config.yaml
num_hidden_layers: 19
hidden_size: 384
vocab_size: 2048
hidden_act: "tanh_gelu"
norm: "layernorm"
attn_scale: 0.177
init_std_o: 0.0
weight_decay: 0.027
lr_head: 0.00522
schedule: "wsd"
max_seq_len: 384
train_tokens: 467500000
dataset: "wikipedia_en"
Each number is 500 + 50 x the weight over its row's rms, rounded and kept within 0 to 999. Layers, rows and columns count from 0. Numbers have three digits each. The size before them is the row's rms in percent of the matrix's.

# layer 10 attention query, 384x384, rms 0.165, rows 320-370, columns 128-255
093:490553500375480535650534562484522531491450578504537450393501345520458504542507411409560525584463575516507531518524478573515488456436418511523546512476536446506456424537496500426492488531496477519448465512538477532460488479502513510539455537556543463553455582481545542425521497449520585421469466484508638496532492563503554601411565485547424490425485505458533477484543531511515509476448
099:508470489572460491437536472480444547447591441502429428499438564456522482527421520487451524398628503457513559456592451504497519561448562466469532557492489458444422571442391477519525467452392509435464599501541504473487543469480468440498457485392507492502480537454491496536513450425567535541485545515464430473471523497602569453424466375476526454447457526631424545489487537487482512587593
099:472485478517529496495459548529451447497528536586521404502535443553507589508478523493456515516448505596550503425489461484517418459549482568397530422548517411573446487411443449431437557556630505436531503543520570481514535568516516524526453442548501555562474564489525435545498419480470471445447448534434569409531419510508470523507434374460518503468536443468439487443515446513485551576542
089:491565529423603491542458545662556480497521496426567472471504528530464489429517411511473503467508498498464473451508513488543459515519579460544553591481550448495502506572495476479419519482538431559515508553519531477529517535416523547494484535431579513492606431458492552459455443501562499413474420539473449452533483507510540463449529502537555500475478494550518545520507456555502436441466
102:563531583508561448535437472499512464505554421539455586514454439517563449492536569522449459494646528441432526501495452526537546386476505591520454452478545533515572543408459498543528438521565423514478424484510470442518522528476542530489535443478565543451530509443479506458460572508535517574471460542451341509535548539445489391474451542549581524472420488547432548504600464510480521455473
090:521529567534630482536532529512534533519481536434623560416518573476463460413510483512548522500450454527578617517504453496549446438476499549457378518525478424446573505590517536518542521492464474450476453433434528478452488416532522420508537505529553514431533492504520505490525536453446465439555460449514425449500472475501482484421502531519512484432440640536432586604506524487391462517485
104:474549536440509450563531563569551542453478440499518569491456574499477455548590442520564571398402498452536492490543546525512544456473442466584487444441517537509495478493558453483368513517532468524522503493513445534543476508453473510564515456501479570489539476471416535450516462491590548397497393461561496426437411531509575466525388476536546531439527474422543400581559541552523525473414
097:486553547526453463501547445537480544586482502437517474472562501400541431456465550551451524514463458524463474479543471464494408508554475507544485491467506507523548561529544541539553473542566397425382494509449516539495493436487511459545540464529497496531516498480568503459474523544480497513424490493573446431544519446486450520501468488415520618524572395473440533475508549576469476539430
109:555485452470535532461458496496505478420472519527519557497444474533559528536553490467532480566490559410562511427488553489549513479409568490428485515503493435465592530479488436515521478483523481397584414457533463525537432458508554392453487484551490475394403427464573499533534513494529497495517407468481491530557486475461533466576380513519444502519475592441517436488528472498430579510466
100:554472467492454548551504473536489492443533490568508541501509374390441441496498544441538458539498584464465540450476562533445552461394524545535605486519430429494421473514420392531479490485466472535499408583552505510553494536396474440483545474458460645461532474603373499504503608520475457491565576476474552519390496563492520427535425485548465518450549465488513467466447545486531440513537
094:573530450537506446534366557536475482472611503510528553535431465489540452537526584515536516447500437481547523484417474406411485440449492460510512543407434512462544547464487626562563512429572445460521483438521477439540416547501536502402531512418556423488514501523448456461480459509416541566545492562500537542496560439481518327508502515402569513468518406520415481559486462472586443479359
088:432429497472458525451566430475470417467410570538500447535485539434503469545525540490446405540486484512526518616575518521394502539436499500483530532532485474463571472583560534516642521499509517545517490466452565487603418498432503445505478517494405532425448486494545512507458497438569526518419556471494568442425474515485547423429516516537453393562479497493523512451543566494517491462557
082:481461467479422522471527492510533439475533538592461579465404487508539500520507519500530462426527549534508490497429488529447490550531523453522491531475512621470456469407604423528505535515537488463427451525465456500482539462417484515502440476422475451486409483456534554653461539438535410431560474533609470464458435493478403477513522523467455478528477618447566553465451472433546494463476
094:437584502513560459539430489484506425471524586437587521517455482493464534573586578537564481520468513500528392553457543497489479506380505485448538443524505501497514492585527492413557619475632471480503488462500446473555590526429434513506476457455517487518504509506493452534540481515496455525460333516513480525497450483389551562478376531502497521520523480441449509502532440532494456551491
083:528517574360583626552615475510506496463490457504482455474470432488479561528455466529577570512477541538682542559559465446640493485497536512504438508449508483524456515567518472486514566456532448447497542558513553502474541511452396501492431507420537587515566458529534510564430462543481494540455458448454499442433519463554509457473463522557476452502446403536490409443543592551490538539465
100:373530553480491502481545517477588567545419560482475619465489515473505513566606427528514508433552514549518499543470635462437508529535539468432455489511498587405547508541505493460520472467559486574566414481522462468511493548532600523551566503475549469549457520528447501558468569537493467516463433514549567562597479436522562479459490566555482505488517602512556489463517512506498457552462
096:532500451488545442395448553467578516393481531541491510475411562563542519482465490451495475420528475516483499466489534516459483555491524484499505575517506482562446559519539530445508557548435501470629454487469452535519488464563478423555526516579457434427497583496471487592539455514507395482464457568495536495492452440485554461535479409515448460444439525506345415440461490565534652531541
094:563481427505502595512524430471480471509512486482467425489538561486486499523489554497543551431445580591591479499496390530488548566493508541514553478425530452516534573451422448532477561632548495447522589509501579499516513485546572514484489431540459530518465565455504413512497468565536473531511571545393489489587512520479435500442568529470503506558460551594454501474482520435525491571501
086:567448392531494440520515523497449491373462531404533529504604546485386507527452523492490473550455541476538518407546479367473413473525462491516500584497549473454476549507489540498434518580464546492516536436506572457451552554460495434453543521406564536489512414474566485543507470454406518413528555518531571463532559502564537559586496480390467585560503487479532463565510563520510581515489
103:453485459513468469513544507491594517520421568517554498457425500469376540485565374535609573512498515629537516498421491464455475435498470514528464529490519460529466466460600392463472410494563455569476467519542433568556541411551420495577504479493460466563427524480581580408496533465562489477526425500508550480456389494507414585542459513498401426495530577484561466514506492498488399496474
091:570438470584516493499556463486554492516559578462537500484577430525480459469447542449396422525470565481546463452479515460520573407522445513574535514561549538518519525496482482558529429417533531451477566568531463496477480510502414515555524481503497646549456543479497497473511541533582493485462438419499494459496555556560620555470541529499588541466539292511503588576561421503468461485584
083:473476483508586527533457529476421521451521507565528566556492541509407539557442471501521575386489535465436499569451493533470589510485550493525479555502476517402532511536538427484522487510505469432465512502507535516429445497585512465493429561478540439488502532505504526512420509462437485466489513529473601485443485427548432501512499527556521465471596600547591537473489542422438480484478
093:462581469442567453484532495453571516374482568536415553495484503489507463573582409478526431441503515470551525544498534574566483485505452471461450543558468511561485508566505415461390430444472485533589488432419490511562473513493442511565480477495451414439444471430518545488511515435554569461592446485543504518500436468455524541540554505504453470491437590520570494554511480418463551417505
093:519493469472526521491434546506474455481542559468532622497526622503539546533463517499511465510383528428498548462476482408489558568453445513497448529545590521437642523420505498409502554470441422468519486511523474450464408557598420557569496599511483437430496534522453446508535491369483479486377510538568598580502591469427478440576444553433500517524466513398561477443533397464464530464518
090:550508483555439484564493459522541546516558496574417461533503515482555472454455469454462490509526528491477416594448511472443567489399484570467509556473481515541419529502541480531527495402518473526575453442520575485437569537607466457517516561478504473541400447548547475504526489490457396593480504457556474489399422483495418415564480502504430531463539497474504585536551548472576563488525
109:434574569514626529513552553583579520564458476494523537426511479488469522481580432482545508502495512534521519509404588393480385392525482544557468496463575515511522423521546460493509385525497522524505482529527536555518512468453463530507561410543480483535435507403569540406473547480459418456498480507495555507521441517458506548526434587504466502488450441467505426596519500557527434458456
094:475517480561538402518475466519542535446579587537544554532484475559517530515461591521464498520536502519466572483481522535508415480412503486567411425580571587526520514512536508483527484584481494510448445483518514485551490505490491449523519381609529515447527447487512495479546509458530454498587386616503483474530506453448515458481500601527429554437548529565455535597567563570473533435545
091:565455353571460498515468430522520427504505459563518413525532419545565538469442493473475504528529548557484540574485457442481522568578473424448545524555466573471570549444501586497504542522467580485488543541483521510484456438603484448471471520566443532463473516519469476557550445461492659536541626456518569485544495504565464458504511539463487467533467547449495480427486501480532518521564
095:436528555492494483439480495630436460508446472579404372464539459506561448466517508470531499546505467569483546517502543449469393502562572594583610467519515460539524580408538534465435525562474531550514577474566525516498482519497444578515526474496479563513501554516448504553510501461444561532549588531453491471497527453544533540461575437543483507432519371460445592518397487507521471581508
096:463525480529504479478588507502430508535423460468482525503533584515502572550492457441476449507561479462508460566411530453465482497373445383483497477465441483435409554474529496476505489534443475436515468385392553451498529574524531509485506543593520497412478507503526473507569453486530530446572477544507529548431459448472472467468454556461456401494554575496576471488401598546484506504434
095:387492498488475557616511538556554521507478459474474502472536469498503536504464523491504567473451502441467546465474524504411545455419544593546586507487509555505467402517497429475507469510584495539530474603508542573609399586570516495496534505542518483519526484442617521472573555445542498494494419491501487482537518561483510448549481531489583472528492483455563490548600535491449440471460
089:477589531499487499591471447449415581456513426442536443495429510459489484594493601563454530541425567491527559522520527501468460446475481536529494473462515543549393415476525407460499567570564532507518387522520490500483457520462386514434526575474536463449474499489477522520476472466561513358466627513590434521476524579463484550401556484549493521484429599473574421470453455441534478476518
097:518466539558523508514486519497385577535627495459591483532581520482476431452387518580551583647459465488472578621600492518498500569526511542517493413517420403465612488469593485546511473596473501409551479529450453582414492513523408504475515470528533550557553513594588507414451511498517589512496481428563544463547461536406505485430550517581432521504534458518502471541507491485488424488493
082:426394544546412504521435513457480489580445576539520468477523468439516470573496507559497513480489565593559555505544494503343480393533529506477519464518482563455464491537539442578499467459471340554540467544517500371575454449493512415433476464494509416462447509536538406483444452536435503531472516540579512507529529516376523504564447526507520477617562482517600525524547461544495447582573
085:539540377524495539486553459459513489488497440552536477500497486564488495498464478475563540481497463576565478506495539550575440493400603451500493476542468508536591523468546380556493449548534540541564526550564498405577477494474467488578535481437563481525541604521510573480508474424517494547531453544563516583554418550508469496475463558529541386540507520480459488541515427495404592526533
089:522569646514438545469511566406555553557428427506457529472472513455552568513590532480514503456524450511529413480510488486464489476528525546610519547419523477473422433577555446558490494501490474496502472477484429468521424483508511507462467563459523368518547383501466394506499509529500550458438477471498518508474642596554573495562401523426533472577472466558535536556560552467544478515537
080:437485533573567481596498491502511521542455480513418422523496460411528455447477580534448538500542568476531549543382514567560516558543555538454591519576486502565452459505440520420517475555357552453499462492501508546527498583520430509473595577518504458523424503474535445481505524466536527565564557463535522578502513437515581395532487498500488558507570535425499482394515597526507434463487
085:427592413572508385444441490476509531411467479598560483499515464493351469392457556529556487390506497455529527492565485524525504457497527508461474523524506557469448548516362383532485472426492445500505506520508498532544468454483507423519464471489447529567428512493477523462509427530546403541482496471416500429521504527506535540477514510553595478480620428503518478509450551524415473518413
091:598477594561558380604452500523543487516473523532499495529513476521485441561476486478559518502461458480606523438479504485481531508541464532486428541416533485507529530465548468518480530456529485478464455531487433542572631533559476536465497532439495457573488353578523471406429511471552512528550409525530600575659496550461474445476441498515523624433479506415557431483490438486543462514544
086:405526597472566547558476468511459541504509465557468443409571448460534457471370508590450450454462503486480493470493530490394506541457522550439499540476541584415362560434499424499544512478509531538376440550462528541470526486531530516552459544452563516497551464493419493516527541497433479583496548490534429587523502536562434493416463397535513602495368487523469536420391601487413435488550
083:489500549504475453591596553517369533548519552535466546472596523463414466563492564468511422396477446478488485525538517466494611482414583477488531558509636521432587428482506558568486495540505452491558561539562430478493496518495544529501488594557468494501519551444509452514480530491436475479494473428497498546532468510484481506517499541357493517457488450445457456531589497353578585451562
090:467541506510508535461594384544501475379497467452402518559586497511501485511491501576442501508488590422489520509389500411504493528552477568511488438584510474482382582535557476538578514430423583567553453536541509471637564468466533480523491551560434586505489456488497621533517541352506387511494556533602549502501528469560496536522467485554493492566471510542445476457500582462472524473535
082:544579439457532542386458456557421490573517551431466450509621407497307488487386543476489471529500465498458456505518455529472534473529522502536500525527473434521538441451508521558554567571560511591475528518496568545568415447482563614410473473527572525464448480466537496502560526527413521490521517534464540471551511563514570548517497568482489390483465502618488531492581518552478477516466
094:449533564512513537441563532487538486483443526536504507540530490539510396479524495462480451485547537463528484421443444466453501501593507536408445563482541559522500465510542463542523413506448531556430529506536437503580544453510547472472548573490444536456490550470467493528476520506463486521495459529553480555588614473466562511489490450480588557673424632532482490457509482560443483480563
089:496425382515536504512452549480553455501447491472370488515505465542492478508576524460498513444483598489453487465394474442568524493397460463531500420580548518518535446562496538523487488516461508519514550494508464458560498554437489564543434462388464468388528515506465433508546514537486464524460393515493596445459551450543434484575475544483521605559512480447512496534542536512494555517512
087:551574524509529557604484492530503513507481513476453482431476577524465542572530465394429427432542496590458593542492503548573499536577556482594648487534489555479509531573605552502483473519481570410505579494577394506464526651458616464480517440504533537498505525494540404462532567478454509502478510497494482525469498476434452430479445479414493442537508489531493507547477489483487423443502
088:478520471549532482521529505561495462475512569515541516486488548468498512556523427438516503523460615527539543471540555437522408511429551513484477600525515417449472536504500507463507412624478416440473572428571443476528475516436516427647491520520553401558515472474453433512448557494516618440516414543463467470460479527452574482526537558530444418430385406531531419537518502513473545574485
084:489498524515543543533684600584477545589518485515529523415481467489499462535467536494475452594455421503457455521444410520419480487446540461448506446502525525518576452493487504492490472493556375422539520499538428545500546547467511661413482503460541448563539491517484487459472514513593475449527474434452509483562372488442476635490532533491463468459432465530456430537433475545553412502464
084:506477479514493502507515469533500467484532538496457460491570460447505516494484466587420506504534503447504521557510528483485496519560583492452500416543508567516491494502475442595465441468511384493527531440585494514540509497444419489519557578460573510550428507571467462519479541526495537527494537463464555489379538588512429479476584556517535431411567500456559538566520513437497430528528
085:534439521593428512514471511439506441509576517492619501577487604401504454508517499505484477459530535526498532527538480467515553526510397511469454494459531463471579437470482503481560502520564506483536438529464436463498464482396481476482545512497478452490471435477512430472542444447542571488494522442481528437482573381525518425466502384508555461525544508454533451526449552455491551511520
084:612453536575533504484540505486553472491476594521532489495524568463501493583547552534483472552548514547503505523539525541550552573460509476583414500568486563464462409497446602526484458509560470400592524458503480485468496511461517485448512479584552468488416496563521529548528613451509488573431498326497553520578491538499400548456505407397434562557459393558430501518432466500581488511520